Weights of a small GPT-style language model, trained from scratch on English Wikipedia: 10602 steps.
Each number is 128 + 32 x the weight over its row's rms, rounded and kept within 0 to 255. Layers, rows and columns count from 0. Numbers have three digits each. The size before them is the row's rms in percent of the matrix's.

# q: layer 7 attention query, 256x256, rms 0.103, rows 58-63, columns 128-255
# k: layer 7 attention key, 256x256, rms 0.102, rows 58-63, columns 128-255
# v: layer 7 attention value, 256x256, rms 0.0987, rows 0-46, columns 128-255
# o: layer 7 attention output (transposed), 256x256, rms 0.1, rows 0-45, columns 128-255
q58 107:101163061092133106135185145152162143129136077146064110130154146159143144124103087152044135156135115107131162056107147081204161191163096112156157108144202130126173132172155089095064128118149052159130110184121157102123090148101100144068162110071082142119102142179103220134114109121099066134137139174152140138067133135117170094039075130101095094133145154141132126129149140149133176133119
k58 097:129020171118098131100118133159127125082140132101127121074174064092078103118185160113099164068110160094131142127078091142150168080123092203162180062134123128099140114178161159056165117122106165112138175184101180174121151116131159169139148109115118080107158076140100148141129112065105109183054117130118142214091136117093149110054187123174176137134139118164075130121155150103095123121133
q59 094:139171070119163060165133103138179110109137146141218150133127141064105092132202080178158138089166143167061144076112139150078116112114122055070118180140096129153170098134128121101146113094118156158055113124110084118093094158124119174125125158129175138173069094096084102174122139149209136164179142152095119150131151157171090214161135138110057134112144121131147079104147126103108101104112
k59 089:137129120152100161166140122136140130136176085111126090123097162170127099142156123121219089163220109080092123180149124122161136164093129134107154121101089099090182159066141126100085160126146114129179131139150109160130151144112147121119108136064139110136132184069173143155135081139158132146111091124155101152115173108124104110109063145100103164098126131088134152132131081200167111140153
q60 094:127147160127105115104101172160207139096127126182128131118110152137187058167122091111067118188117073138131148134088162039157096127109164102127147122153101159151173158100109078099143098103165122126156172107157168109149157123150184147102151143078116104139103147145075144128085126123115078122086116161065142128139103122077085157158090203129142082152108128097132146109144108148132131090130
k60 095:081135170128091138143191085177098106131146172117119121115205180116156137122120122088132145112118125158115112139163149145160175093130136135132107129075172124160112172145158157143074145148159128123147185137089152168162123092019166136141128094164140110143138094111134187118134111160135129119154112175158142153114141096112141167094148168086115105125158106205107160045132117134118205085142
q61 107:059128159177127135050127133095122142092187096136161158177079090181151125112079109155119161104100105088116136142148120133177105148161104128121122080128124136145064169126166094155170076089105188173103108071141148092182076046113109113105205128129144075149154083133122156087073112133150120141112124107094144180100111189075146071148123113085123142147147155141128153097156112140153140139100
k61 099:073180116144100116104097111134077111126136122077102152121124110127190129158131144111182120090133111126145069120142149118192132169131157175196189164119094169166145117103154108103153107132137062071182128168130124123141154132068116120174118108162089158103150130117125138142139079081134087115145118138163130147104065119198079089142122153147088072132099088138162126136120177071068114139199
q62 098:165113108120140106148073065144175192118109152101097134069196146075129076153122092143149123102161096137154129123173118157106164120165100147132110146141097146083163127106099097123080138078145107081097029102140073140131119124153144171107113106109114109163123159129106119151164170128161088178125141135144058200134170131129129159162089148124177104106130120098129120155191141126130204138207
k62 102:093150114104118111082177139171145070117151108139129182092119110130140138188101128126190065128141135174150115077114116122146118154148100175136118151127160108085065098044105143148070162107133141122072078145143197116157121077070159108088107107089160094176110158112121143110098176170084155147132055147148071134182087160157160170126136122080137172114082150179092144125152124149147121182127
q63 095:125170154147050132137130132128113115107119158113185091131175115129158131111092148097097073140142154146141098163102151134112173084163164149144169158204170110139115128130137171162084128116133142100082164150139157164137109152152154137100136163162139131129131167127164057127086164054125106146112153154130088124114146093085091172075149093173187101156084143152144127119139131142089105138158
k63 087:100121166118147140183111116144092139100137123101175113128141097132146151076111067136103099118117186091112145171104191183085132123049139064071179139118157087156049106165089082188130133157091100166125113101028137128131141133079153148092121190165197097163155153106131137126144145109146106140097123137161067150162118149127118171162105164142121141129107136075170152096118143102131177117157
v0 097:111108077165083146139117099074058086110075135100118069090127135093126072127165140087110115167110208094074141088125180160141085115109155146086163231218096086097163095121150176125097093159124111131137143096106157108185136164104084198157136149068094095090145171122144137123138137134123132145133138149105123139174102135180123169116141136148117092078103140169162120146142156192129075040160
o0 112:117158139054054136131136120122124146062066203053169112079138096086069128119119114189068157189133173136124141130077105114088092115134193113184136103115158125059155039167171137119113137200128136127108093105158182107142165171161128195117167138134143167142115125200140120128114119128127122145096132157103123182104108203172116099085059083115096128128130145172166134111129123150118101155137
v1 091:137105101163146099146122124128132207150105063101159109133145113113117091136081147178091173152163148158130160123084149158120159087085108133147138154152215109164081119087104092128056126091152130166115161157098177124083050130092151143104128125089103129174106125158142094122150119143159094156127126134073159088197107123125110163104148191144149145153161071194147118126127159094148123135088
o1 093:123150123157134123192167166149160138176113128120174055131098098162209101102093150139116102144035157085070178131162143096077113114081118073133134208105149104067122142105144148062089132089151145168137099094088160076139076127107156107095137113119135129143152147120135127158127097132125165177170171129133143156145115149089113168121141138149139162151125078103126155121127150126132087144081
v2 099:108209154203136142119158092090146135129098119111055136135135151170155124073137163095144148143134153086164141139161130148135064123101143146130150164207176072149125099124170143142121133110083098127200154166166114098115158119077168101167122189166138098131102128080120116067113132140158101159131107208134133153137106102132165138111147131180128123105140110112097105097122085102148081088098
o2 110:106137096098074092144154169115141162085155156105093106142067090159089143182205101084145085212141140124133107072121070157119185132105123201147138089159141088131129124160139081175134134118138095147166149193121082139092132058135169114135145146166113112103124159129152126144157118127089128108151137193095123113105088155084114127102168152110165112138152141189122123090182133142182163140175
v3 096:103216118147101128057154113118110101120180101127108077091161109156149220095121120177136111228109119170104094122147111096139105160204128110113149165157095131153174145136139117090167136139149106137151089147140117143078115153039122078120115125197185184150173142150122141143114102122157086094140091108100164154123172147113110113140099088116125078116147090119126083076147169159192149077139
o3 113:079191086138112117169159151129081089153172138115118171103163108151061139156161152125213080162135136130138115135086110131158183110152104148125137171134160135054149069189177118143075146112130112141140130129100150178098164113115137093138131170170100116124156139129176130123121102131149122137090111063192108119133146108137187048190140131121069154133119092128077113186135122167121185113111
v4 102:135086180157145143099139130155180146119109072154113106095131212127182145113177104046174171185118171137122140099150128109145088123189159117169121152094098141131125169118114118118079127130074118181094143108148111146165099168080143115129048079079149209116062112110092112133156118141117104117138077124120144133199159108121117106041102129141141131112170151087134133157118145176120083127135
o4 107:088106210140121116130187084152132144092120149176193102189156132145193089150202138108131123156144117092147125147118096180112137107136169087154153170160158119154097096145116092106167102152139109142148102087146171169156132122074073148115221122201090113172124173101129139243149171057166118151110129115140134099085115141172122199077097105140153160095086162156186103140124127116131090126136
v5 095:204109184132074139110167149089150124136118104122098126089125158080124105121189175126135139116073100121127130107169100154186063196069129155076108062099102077162109178149081133113176155208118138146080080142152099140154111079149130096130104109111159191150118085132097121151106117135100080104165115137165081186134117168117148129137127169113095110131105093155120142150145100136087176065123
o5 101:099093099118105051061090117135129145058122075154085175144161097083141104114156180139131093100132110084129128150132152151134087140122135186130132163126141122111083048173082184135159149118091127102166153211141119132086128095152083171143125151095106121156138094175195160213131146108157089150101125155160123106094176100093161128091124177060166120074158125158158120093115139119129099136108
v6 109:109145096133172166119112153113094167128171137131119117147153120128127134113124120132135157133126155076134180117166071146158128107154151126111188073183142146150123089089156134138166166118145125144092111110135133124103096215101093101118120166077153138119088115122156099111136150136132192163051134167106192091194146076132116200183108178148080117118127141025121141185112163060108124115159
o6 119:155128140141128148151133200165096195097141116109124087113131102088123099097103156116080113124143086120169150119150062079103044120069135098126118169057064133079170110113110103124151069144116127121129166147051189120116092108062238103150138156135118160113154090129084115102170070096143156178026176116137135154115151192135116160141072073097143113146137155150113171105106107172176157133118
v7 092:134154192142096173104138152132124134135161166126131068102184120202120167085135165109164171180150150178148159086042108109101127092151143104071134151165153109129157106106154155112166152151204127122152109165133149053137132169140175140193155183113102075075124098167131080113113074090140175109085162171166165095140109134114169164073152067175139130129144135165163121056104086126094102074144
o7 107:125103116111122120131130164208102092150093207093117141152137150119119169117163139135128167101117082142161112116099023185164118113170122126179155096130127106164172120174163124102148146081127092107109084140177165164101139162171191097165138137170174106111154126078145127216066089189146215107070127167104111109144057184072090157090152086185147085130171113136142150106116107088076142136107
v8 095:147085182186095122078100101115124160099106168129119120135052174125134159142154154110097158168088165123133105121149103108083105103102181131125080161121092146117112135120100150124073113172077195209155128129106121147167181084196127113124150109187127121153143108117098088153122127134191137108134115112169091129161150189132164175152119145129155084091184152162099159094132086141127137118064
o8 099:103121146088073128106148161097118119120131201124120144181157127158059117127101100132116151130119143126188141068134096116108118174159130204144135152106135112186087073166100113177053124123153175146140178089152091126158118095174132140153174088189109093086081215143133137124126136098110161101120127104148091201105145088103137107179160075157160151127126167187090102105154114060136146118149
v9 092:131141137144140140132155095208142154069098114101155131114176201165143142144127080176157138139104122109114209151134117130101164106102131179136116124190146141143127100151170147145101210081138119231138116125074087125103145170177110165081099153136134131173167094172159127127125083117107158150152136140110138133157152129109136141135080170069135203126105158169127085112124043173159193067129
o9 105:128101107142105143220121125178129114107130112141121117101148141126145153158127127105143108082127131171168124124207071144136169127082077160122152095146093112133087141115169136134159156132128074139107158173073108161100161138146133111076104093129143157130127166143150144139140135133034169136085178118128149144140084095094175085135129154137066150178188182143177131068123149161178135066135
v10 090:109101087185108148106133152123103136108113104161176095163173108146097136187134141113151201189105097128121148111075123119145110071062138138099115092093116127124123096110125157108140119147179093112114142164099132128096038196170114120141089100157157132112095093168111094082120176161157146054173166049123167132110165135145116128177163102089071146095116086154081170120103113145076069039126
o10 094:104119126177092086096130137158185179122117111157126139203189122165161113133117179116121160178100121185103128137129128186104131184137137136150120155096139089142087110136111192130120115125117144138141179123159143115147118135147167118109102175142134148120180089134161142126091100153085150123118071132110114100156134158118120177128118080058129182136142114099095087129096150117107147150098
v11 093:158081236137122092124151133194140127122164162130100189144115091138126151190170160132133154119133103153134128101076137132097188068146083169183100113096170159131144105107099120105120159206182118144156136150113154094145156109187119104129199089124082146122120082125110135185148142113093126141122153096154156153113205180140118123119118065157132123151106149156109162095129189085072155130177
o11 104:159124138190145128107078115130108098143095132133127182166078125135170145180135162081177164081066095123144121136153144135139141062138108156189092154102125159154093083098124152094126165147144135120082162108147129177126172104161088184171101114102087136125178098077090149116111065103116122158105095125154121069149087060118079137161146113162138092166152111063050125128166119067129149073163
v12 097:201171187147152127140076158128095062133064168125130134103151131124128149129127167113149178195112190102140158161083164165090146152160148211195120114148136145120097111162128158173153141124121061047124137115170135097113107088184154154125175149109165097174172164091135097091141137118145169166102102198184092089102152065182176150063122133178166098123146142099132150104140197117111096075154
o12 107:146116133132066093174122137111055141135102163068105083103099097091110109142088101150101171146200087119164089124131152108176142154050121142174134034148133138159136117148184074142160105137125088107121149103155140147114096139120124124114104101116127156107167134188099194136128144105120155092184081150109105193128169123085149186135101110189133136154114152181112153080159095112095155129132
v13 100:156170126117076159119136144175110089104086107144100134162103136108141107127161109167122194178153182105168079107059160152096093138151093122161091126077125122138135129123128136136076155137160130079101092142113149151122138082133169176159138094137141112092142106100117164095156103128173087129089146180079158124213147189107145147091141067140169157148098165132137128178114196119136237174108
o13 096:139082161150178156095108141097130194171093168121067151161093187138166165121174119146110129122116177150158166133110176183141175157162108135117123129112153137093093174134149155114168162123180146145174179134141160174110111064150137174067133116088125096076098078129113173154125097144094132163172088110158156140132172142159133120102184056083127148128145177021185182091099083069169193108179
v14 103:109114116136142081114112119099170188175163159085105158072110060132121102166098123116110087179156112188112166143136133172141129163204137143117177182151118135116184116083115119152072153155078170091092160133147162134153144136079134102147181091156125098101129119140144136109098128106119121151071155123113164084182165073169112104167123169148124148114119151122099104156145205079124172193093
o14 101:169180121113119182051081118202135080129138104109172160090145089059082118156142046102113122163110131157127166106126135138051131107138116180096104136167075158152135088133139082126125181166144166159103105154126120146096061117147142132168114145147120141129117160087163075091201092067101127095078111139116104106123065138147089101173171092184169106125179142144091118142170057077084167109138
v15 095:154181105157101141120129091186117095161180098127145104106136092158146141106155124184074093160149155133080148082130141141151096144170138179132136164144170111092102199163144122137159158130175148141114109145162134163152180198154168114150127080160090158204159175130137153098131122162173140057117141128159132117119104144128102184151113133134085129117070141078136124088125165151082142169175
o15 106:208075120111123134154143103127093104135051113087120155068175111138086131128089154119120114158145125125189118143114154096192156098094090141140101143151133110180133089108132241124133179151135077165104106154188152145080151079178185187109073160137078165086107097185123137161236163066161111081139114116141130092074097135100140119140144146150126129165151129119129141114121132171146095127185
v16 101:086150126106126069113078153117156190149159118095103144111094128159158157119128132138118145151129110087086168089128127167097116135046161116095134136165086129097107136091148137152089104131094125174074165129079144107125097105085111156118127128123143122118150141156124132107167132149130102141180143141115084126223110077115098210143107187129162139117096130113159118055152191172138159163140
o16 099:099106104126109141164113138125135116156054171066113103098152164068073128159110129111128123147065178113134154194157114105137089103086132143102112138125108084093111167120088148153146135135163079120154101126141167118157126126116128122116048152130093152106116147138200136134178163164044154114156184099134110112192160150082131099067163158215139173131168127105088153141147115130125177149120
v17 100:157124125126171115108102083098133160186135134151133088149099179135105119115135150156117178153108205152069082140198108158118100127160143100115105160077081098061105118137101131121145136109135103140132173061125097154130097122123163153141122123125137170124132115078089093144128155171142126012086111161078141140181086078145049151113168190085120145088137150153091147137112074141115091084097
o17 104:133147158084111129129150102109161161147160049143136150127163099168147153042078197191120109132180137171111158142181125082127092148121148090115143127073169075059135129127061118145064118163132164143126140073099167161165064155119129122208083144091160192190080163210052115131199106079174097187167160146133091174110101138099123127106099116131144111070139123162124174159119118140070083134120
v18 101:103173089165115150147172122128128037154127136120134143142124105138121074206114100076115175141072120082105153196190131127174139154096095161160084104112174143121117134146154123173091162139129143039090151158163101178129131087105157144135107173130162082134082151123136114129043122095117103202077144165155156135129083125204097087082116112067111093121115150120072111147131118090129156059143
o18 101:169138106125078142157162125094114144136128122086121147136117114137184094104134143145114170137175142211127184091136101201118162133136126178137150100149152166143073117164154088146092166133083079144114238201130115109095098117133165145164081185138140106088161092121093129142127158113169089156112159121069175164084154118168147069145138095158102126165200154175163133150138126127112123132196
v19 089:145167104070107176169124142134072107117172110157112130124113140111164115181153156178129187197073092098107033116148133098124105087106140175125103196042099154150108139142149190152118129157120160123169080113096115132110155084126115165130102110181156119202111156126121121081149186177139131088097087107144149154177152110113093094119060134037123137099119156153075128105126133146175206153093
o19 094:134143104089113129157170119125121151111127174140109177132128128102126125088121183126168113118173092135136073183198097090188183169135087160117128145124161129080102130121114177147135148159129116112159173104098133162124081108110120082119076134119144206118146146134116076209128145116120111192174107064188154099138171177138178102113067079081105131110131084078100134132142109118119129104110
v20 096:084073146156129137087140123119097155122196107127171080134143170186108105202113122110155175062079137126139128096206109083166116106080126110133106168152104101098106141127167143119108161160135127131102106138106185102152056131075102116115120185106084105130098136156134115151136108150155074117118139184130109137174083134132100159134111091070106167128119128143111138101114021156155078046099
o20 093:132117157155125096105149095140109124087172049139155132171183129166158134105107088125132173129135116167195160079084102093139167078159154160159121121107130070085090149210116130118166162113133117117178116138095169082128103122110116117162201129156171129120136152119141107131202134198168141167068184171159156122105099110143116070094116122092139152108203131175081139182129169117069141124156
v21 094:117096179103104085088079121159115095112138168136120132092117114157155149060062143109130085109124124057129171101110113095083142126149095074173162119055116158124107139101135130129035020098111160164127115083162171143125124126139187131126112077159109156174145125100154096142116126136136101114173160118092081130116076146127110127131071120158163108098108116138138087151127131142137137048146
o21 107:129157178126059073115161150136116121122076148144142096137112088146127115170076132156100152089096067109126130132098107146079188112173149122096142125090084069183084182125109164100122122137172163101190125086178173199156144144179127105123098131145076143140162140129156103090143144092082131133158190093094121180157184090129130107142058152160147128103134117122087116136167107096088156115094
v22 102:173094112131149046148082160142181160084064161131089087123129172124070094135183157209147159103120144072178137148108178126070120128123101130184105105143097122117078093139112146142072103152185091142150137112084060080195117142160137163179165083120128158144170102115182116143138088113149106106164168149181119086192162117143083153111137089133198191145114167129164161194135119094144195151097
o22 107:159121125203144150145059131149144122184123143168112136118097156099161109147156027168098112172059073113127150116193186109135139118163128091111109079131070101176134175102145148086183076143156099156149109105124111096143121148177083101085142079061129083129104117149164145093145120099106062142195163140120119136167153114122086111108129107115087039118196168145135161147162108142125089125118
v23 104:075163124156155091122186148154073096132101054129109168137110086140143112146130112182041126153118158112129127163092168143124134118064122132123164198127175095164116116123148125106133112166165107081145173166100120109128117117144127078145171122170101078087127172053119140106134158136116138161094148184120133176153157069180132123133129110120177115130113114187173122148124195107121145165137
o23 098:161147125092094134152130141150150128128132133117153082125124140115107138150142150088060149187094133163110157084081138125087200162071149105083118129129138142156219151122170080080129089150161140100075176130107130114163128081156107147118093105031127158094085057141092162124148112103141113110172107156136162093133177101103133140103152115114161121154128133100085154107122100141168128127143
v24 103:161157166104063164148170164103079103118132139122119108101085108081176131093126151103165116176171176100131164074010139122084093124122150079085087176111142106168166084170134150094053142143120047149113154165077127130078095130113124174131103153096077104125148164173134162129167099114075124139152165087106138113119138093122183130090161112172108147147156155157099088125127213147170140202161
o24 097:092133160151116136191176111132116181139122171126106131163106126146123167087141163171162113145117149078122147140111179163118136129087159074151089087154140179062149079144124136090130150161119133086164118073163155139116120150121110126126191089090132108169137081132178123174060132185152144165138087098161152116120101122155194171114184109167098156143123102118103148140095134081178139158181
v25 107:163097128132134076148149138121118124183205134114137132131144098155190083150165073117190072125152114075174122110118139085135127167157086116143179097147128119132159098106153093119134105125112100122143189113159066163053115104095112090101150180087117134094115110192152140129102084154105175154104109129129091194067157120178114066135102105117065165134165139059140165137103195094063070139136
o25 111:213152138171160074179112149117112131089131151126125099149101115139132113134137082134160168183120124109148135181106183140153105142169180089139171116145106134118108155150143109072111126127154104083152137091082099160114187080110102102155182188134153158136099181094202092064157130135157096109113138152130190140158090091158110127083133171192184130151106152097102105147103141124169088160147
v26 116:075164091099125149097122137143110142142138102161138146124122162145178192142116143123143147175096154153163129143186167092131115104198159162152075139077110107097097151145139142161116143094113143221152099073083120076140106228192080152103142162157137132116130150167108127186171099163147154100087102084154073158107178103107121138082126116039109150103086206139107143130124055177111100134088
o26 099:086135157168126160113119075127090105144146084196129172088177117115121150062137144129132148153131138124183096218099140123255107134152142107162168129107140113118145161152103106112117101096083124147105195123103147158149092189135120102115201117152124137085108170107103082160120076147104163086126138125170153119117101114130075149152115115114098079086098144154130185154127172165157117105130
v27 099:116204146126119139124141084126177139091104102139135128163153172130177159120131080118160095126049091121130149108096145056126154121127138093088090093087219106141136050132161121143173116126104140159150124095122112113055056149139115055112151151123208137131157126199125073095133117118107154192096120095105025151073094149094053108077124071135179150114153113136126076112142082087128189114095
o27 100:102121090121130095138175149085106131086196132137141168100107123112180137148215142147159119159061168128187069092160041145165133122073103105164153112169064117122255163142144091102047079123127132138126155177054086157118202179132166104143177121122161140107142160095139151150075109174141122070110125157067091084123078069113128089126109139132097161090111122154147095123123164148185130102099
v28 094:176125123108094135138101164161084173146134092143193102160148126102129124177106094161100092114128191099116106049152125150089145108136075123127131182149088070045118113165110127150163136149094067139130140132105163119138145131110126154141168173103097048137144173205145164095135074170086099098112144174088094155199130055139149179191107089132137139107140129097135150117119084145146139148117
o28 102:203089183152125119126161097184141170095069158145118086120124163082118115109119096148143141162088119093134143165137160082173114087057158039130135090111133137110184109135089131058164178156119088140059119140154138120182164136086082127152183098107132111159111166187137096122160142125152099140169118174171145172167101136137170187097177129157148126113125150076111149161103151157122174141138
v29 096:114121149116132099117158135179135098114150192100130149078132120110112149126137099111158134128114209151114121109091127129142124155135160059134072163166070156069149128083160126068100116100106204167073125117156143180092157109125175160071087206123151127137131168122106161149120138107163142075149069117120130078116126157144230116112117162100111093126123130120107132112140202158138105139103
o29 106:174108196104105188129134156161166138115133094126143093154092140175095173144047148132122174082213166117145146150056150143091137107092120145176157127090114144129063116143111095118105163116141190114164118080128133088106151101086156146151138157166086150050128209125083124134170103109100128138114148071154109195150159127135170070187097068161119196164121127161095104135106089142086148119098
v30 103:120171100094162130116123087122159120148080189133172087167129138122070067161143113146114132113132134192119108150129122124129146122088135100090150190093096119107115102104139144163106098171157155125165177124118151089141093151089188075157093159166129144076157104138119104120076159127133065132082160110122145082107147098150135144054104117117137156119095128172157100095120068125132148084131
o30 110:171156148063162134078047160127180113133131138105131195151198116082121084126168096142167112101130099159122170075104089143095173129139133200129103098153108095179097138195103170131146141135130173151095085141068123087132114173133122157171094146094148078121099126118112122125086139130147164086170120072119103045115105135130095124144167058131119118112131153167144076080140102107098087113136
v31 100:172132115125189099111163073147131139153136093181168165126128151064068131182184085171107189159126131116147118093134098164111115130219160148155135163102097105122159128188131113162127135135073162164166064101113155132183111147159086087098133094101182147146130104148087115132145104154146151153131121075140139154163162145126079135128093184117117157111157148115103104195155143159144121117110
o31 096:137135128111140135040097106141164094138175116179158129075075147074163097143115110131137136168162135119164139143143071110125142182065140119154163146116098112123113144143135017137167179096139166170110144147121127085155106086102093116110203180141125113183139119139096134095128085116083124129132124130169116184080125126140146091153116136133067120151090171113146106159151135144168114093169
v32 093:111133101108142127104113200104072150151150140141140112081098101066164120133091163048066052148143117166152072097094172183127145142108126168085161113152098117136170154144120122112094147166139099081061165150115152142154174101127158070166191153068132142122151147086117148175094133108120092148166203110137108057160144123126155118083144098165045102133170131154185160113131203119092116132196
o32 102:098123113151157113134176095128127102148067138110176127107165149094096090110075148127095127153078082100080116116139224107147133126168211081155103068128178154069147049164140150102157123133143049154052051142105136109151141170139073151157129113125132162197067084166185172161069156098169111171129122137102104072142155147119167159131106158192153145136108133106144135195106130068103142155155
v33 101:149070164103093138122146149150092116099151149105097172096112095119190111140114176068141090079097181125143116122154156121145103115133099125101131061184160157157142174082139120125117106142088206121080125137100162201124192101134099076115137065108067106137143117104145165119164123122116137137177131167137100157127114139141162129167126102142119120125098139140204114148176151149131082122197
o33 094:117109141153095087058147115157100074074130147099119120130123127127102110181093162156135136138135080066122111105060177112093129060163108112089098105130131206113140104116167221120103161180093123065117136170150168184103134104143043122129175120177103169084116125148133150075184129108159183127085157176141125088139155096152198154122149089123171187119096185148157103111179111101183139091145
v34 105:168105157122116158124095122131131127046107132120179127164129128108128136113080117093176062125090105148163123167085124144077178135170142148072136160128102137063138099162132152107112081178120120083190052054144180108137173171140150144152175131143077096108142112089129149126126051155095156141104137090165121144170089109111214200134108098110128136121152145132093161144140133134084214157077
o34 099:136114112127141128139135130138134187138069132136100158144173138059122119135079111126091120092057058125165109168183106150167182156132098152094090044157103113122172104136097108102108123126119126080162149108161162129182153146122129087092218050151136144168146099091114123158117121077137148165098120166188093148159078128117155123119134172108137127104096137150158162091181178127067158144039
v35 093:117112206103083123115121142102129080101090200121107116130061203136141088061116135118156092124108224160099138184138094108125101119160126070145066170075100115125160124110168127100085130122114062131098141142136120113091096095115137194090065165085074154086138127191099131151114118085131126119087159153133123149122060112132121106089099108116139100155104089145125154144127164127201165133092
o35 107:092127124122164114140132120093155110117181112140177147215108098143180133079214171168164145132181170149106183128151107140050158109147162091143093097120126164088154136180132104083130143124175159107171128109156075140128123121118099161135166102121183123119175136125119102157073094208200132137129167065111133174152137142196141114165095125164124116081155102170108143175120129096107090113089
v36 090:147134170168108148131132091141110125091114113113147122183103133115107055158059058158131152157139151113163179142152122174095122123117162166169113124149169147107178108068185129157094110120101107162157151156132182114105131145151130146142160185077102110057104157180107141096086125143207156107169154067163166083177076129164187196165115125131099169138127094143150148103109109126114098169116
o36 104:169120116102136164158153127132236120119091129134159105155066106133156143159059227120069113157062163117155119177164109117085148119133184126153117134089125113067109100117141118105096161080184135133175150143138105118166209127100142135101196146189182082117130195134168158081123132137117076129116156090133163160087159176133177085112160120152153108146138156149158130135124187123146094119142
v37 099:098157114056120127131150145111141126146093121163207103129125173103126173123165134188169188110104106100124102067162170113141076163020135127113094149135102114127082117119127147130149124154193142126132129124107106114128124165149174115119107091160093138167143141114154106079090041127185087165182145113125135088158116129119073172081085105084150131106136116124192100126130125164120132099135
o37 101:110158108080143140151201144160204144130102173146150172114158113134134120122125112161129060160131100120177093136129244096211142109055160119087097151076097122089193146165195105115130088116139061089157079128120214149106139116152096147118148106103071133134093061174147148163081147152146125119118091109138146143128136143101162091107122063131102100067115151200164157165101174134142090064125
v38 094:065193149163126157103112152140140166147154112134139071117116110109120166157132142140143121156099105094132151133178071152117132132108109185118128075155111127103169150105095148095135192105168109152204207151122105082117159095176139055134120217144139188159122106163161147147089092142150131106104140090137105120135126150116106187123136114100110142110159119118135146139094056124084129094143
o38 096:116176122142166179209164140072129142171103153086091134121127097140097123105079184138152113177075182140197147093114133109147148138118158165089157172137156105048152117140112120116135128073161089104172146117136121094140146102069103129184081093088109181154100203165184168014152158084102145168109072130184142128134098092143134120119177170055113121111140160160106140151083206119162142157169
v39 096:180131159190085138120171100087079094143132139126138133205108131087119159167107108050102081079120124100129115132147124107119134169170083168114134092051161086143100114138127124113195116133082079115142142126150167088152192130101113079129152077102177087150080162195140087129113125146117158155166137166151086179107102144155118148101134137163123132139095157163144169123136050082029153136139
o39 107:146115165122079105081105124093145216081138111114162168091147116119151151109132171135136107099065133169155142122094119150107136147138169056162113067122126141195112076099126122145117174104114128142075180157152109112145152118170161168143132103139171149158157144150152162069219147109179111103135136156129207097113101063173111078112162157102121128125091149171140133135172150170111121144171
v40 096:193135161147139159162144124082091124163128179103086125091104085157111152057111161137090150137106235134114155108078140114085127178138144066092157189092176106170094114114144126134112148155151157166104085151076150071146107168089141120216122141157076106160096177125193166103147153103169085132196120137148114096140134114161183149151172158076132146119106138202145094046179090130172149172165
o40 103:183085143191131153184132134100086103150129096152105172101100152183109154128136136141186142101142093112150118102060162070163173100121123135169103110162188173138131183136116183183113155175158142176149109138173151111094125191118120100162153086119111048085108102151115118149152043152113146152173174060144175078111121093105144112116147111058203105124144115153118129093189099188115158101145
v41 094:102112052085103156147139100137129136098151087109134121107097101119169143096126102078147106108160123057123165148108170165118140163117121142167097172117150136165200167089116130124037148143121152129060146128089181119092147153085185157154131140091081152148055146152144148162077130101086144114150170120103056052191076176145083164083139092149107162176120158163125130172111248094137150165156
o41 102:130120138085127172162167127113156144151087102146167103149101100169231164119133251147121120147066141148149159140172166153030194135174191099109123162094124158060137091107091137108132140099151101092118168064161120077113147142078145164121155133126123103145120121114174117140133146091152137218121111089067172134107080104182131111082180090110094150119144149141169183146129184105178108140128
v42 096:101196158113145097139076063136148143125123170124088116100097194117132142096142121167085194168113149120107066158101159155107119169084108150120086137184079164205164117103139085137195112184116145119147160128127112157133133079121175095151161196121173169157140125133087111154130159117184111129127124168141107061151130118147111135133128175106092098146167108198131165052140181108191164095149
o42 098:113118096102171136197175115077148067080130126101149114153061092162081135137090184117128125079147148120166123159161103081123109134088072191158169088089156141054102085136150081175071106100131136083141127173088099148136149172151052152128068169142098087174144147146113190140074135134115127132097117120117061145094116097147132079121134103131114169094123131121134142129158090105132095095131
v43 098:149061153107157134135158122166079151136178088159144138147148103077111160096121131149138124137147100174125094078152136144111137078155125164125139189172141120171122095184125165084103109149123094135131103114139196162146163062118064148123227157134123092136112111115157109110166156137055046134140089132097108205082137135109115138157143193136166158150100103134136148066131071124161135168136
o43 107:160189074132125156100091106134067135103183053133151140136116164092140186141107146114127173057047095150084071131166081089120116125092116161154095113168155117109138140160151157093043143099094154121046147062166121128137142117125108116145158177113149134134145129070076077074127083136083090159143148185126129089119135111097132118112127192163186101123109082107126130119142132093080160131103
v44 094:129134129140161154175099149137110103144152124146168123088112124136100080154154084102099164092108161085145123167079143142075123107157136181203132081094107096224163136147122128115072149177157181165117115140125100122151138107137080119154150158116122121164124103163126139165087129142112181160097080138119092121102069174139146071027109160121159138126197130155089124163130096104179155067108
o44 102:138136144152088136094119181081073088128166092110129098161092105176178119105064159110140177063095087141116155165083063129096157123108090127117140117084152123117149116144094128158137174137082187108176203073142098103145073097032095115106155095137163143107135158137122154142160117097126181175093143131173095144090173068189137105157146091126142162140120114123046053114096116140087091123201
v45 104:060083100152119115097212163139166068132070126154090204160076124126151174090069130022118098158094156088123110151167092113136145132136104126084073143112124132175105075098144161136125092177118132056168125078133121125109091137123122112152133173173133100102126139135140097140119115099116139143133151158130117135099079126155120121162135068154108088127099112107150105190129093121167128102139
o45 099:124156092134124061171220148168156168116082143122109139107108097112121095098130124120061142141130117098095101086110099140114076147214146118119114075100118157123227155190158068145065132145083111098142193123124149172178149188140120104185164109100176127112141169146056164081116128090137064133128150168168171167112132076147165118144107102157117203114123116184164132105126142134133178157097
v46 098:156129162138100122156144151158091122069114118103107115137170124122126107116105140114156200136127066051116160113098159133096133094086100074182116078164119228094121142162128100139117135114137080181129097116054136112155099130164069152110077119118248128148159137096145137140143134147158105174159098113172101095078174160111127149132134131112161113139151099064122165113118094173197064093137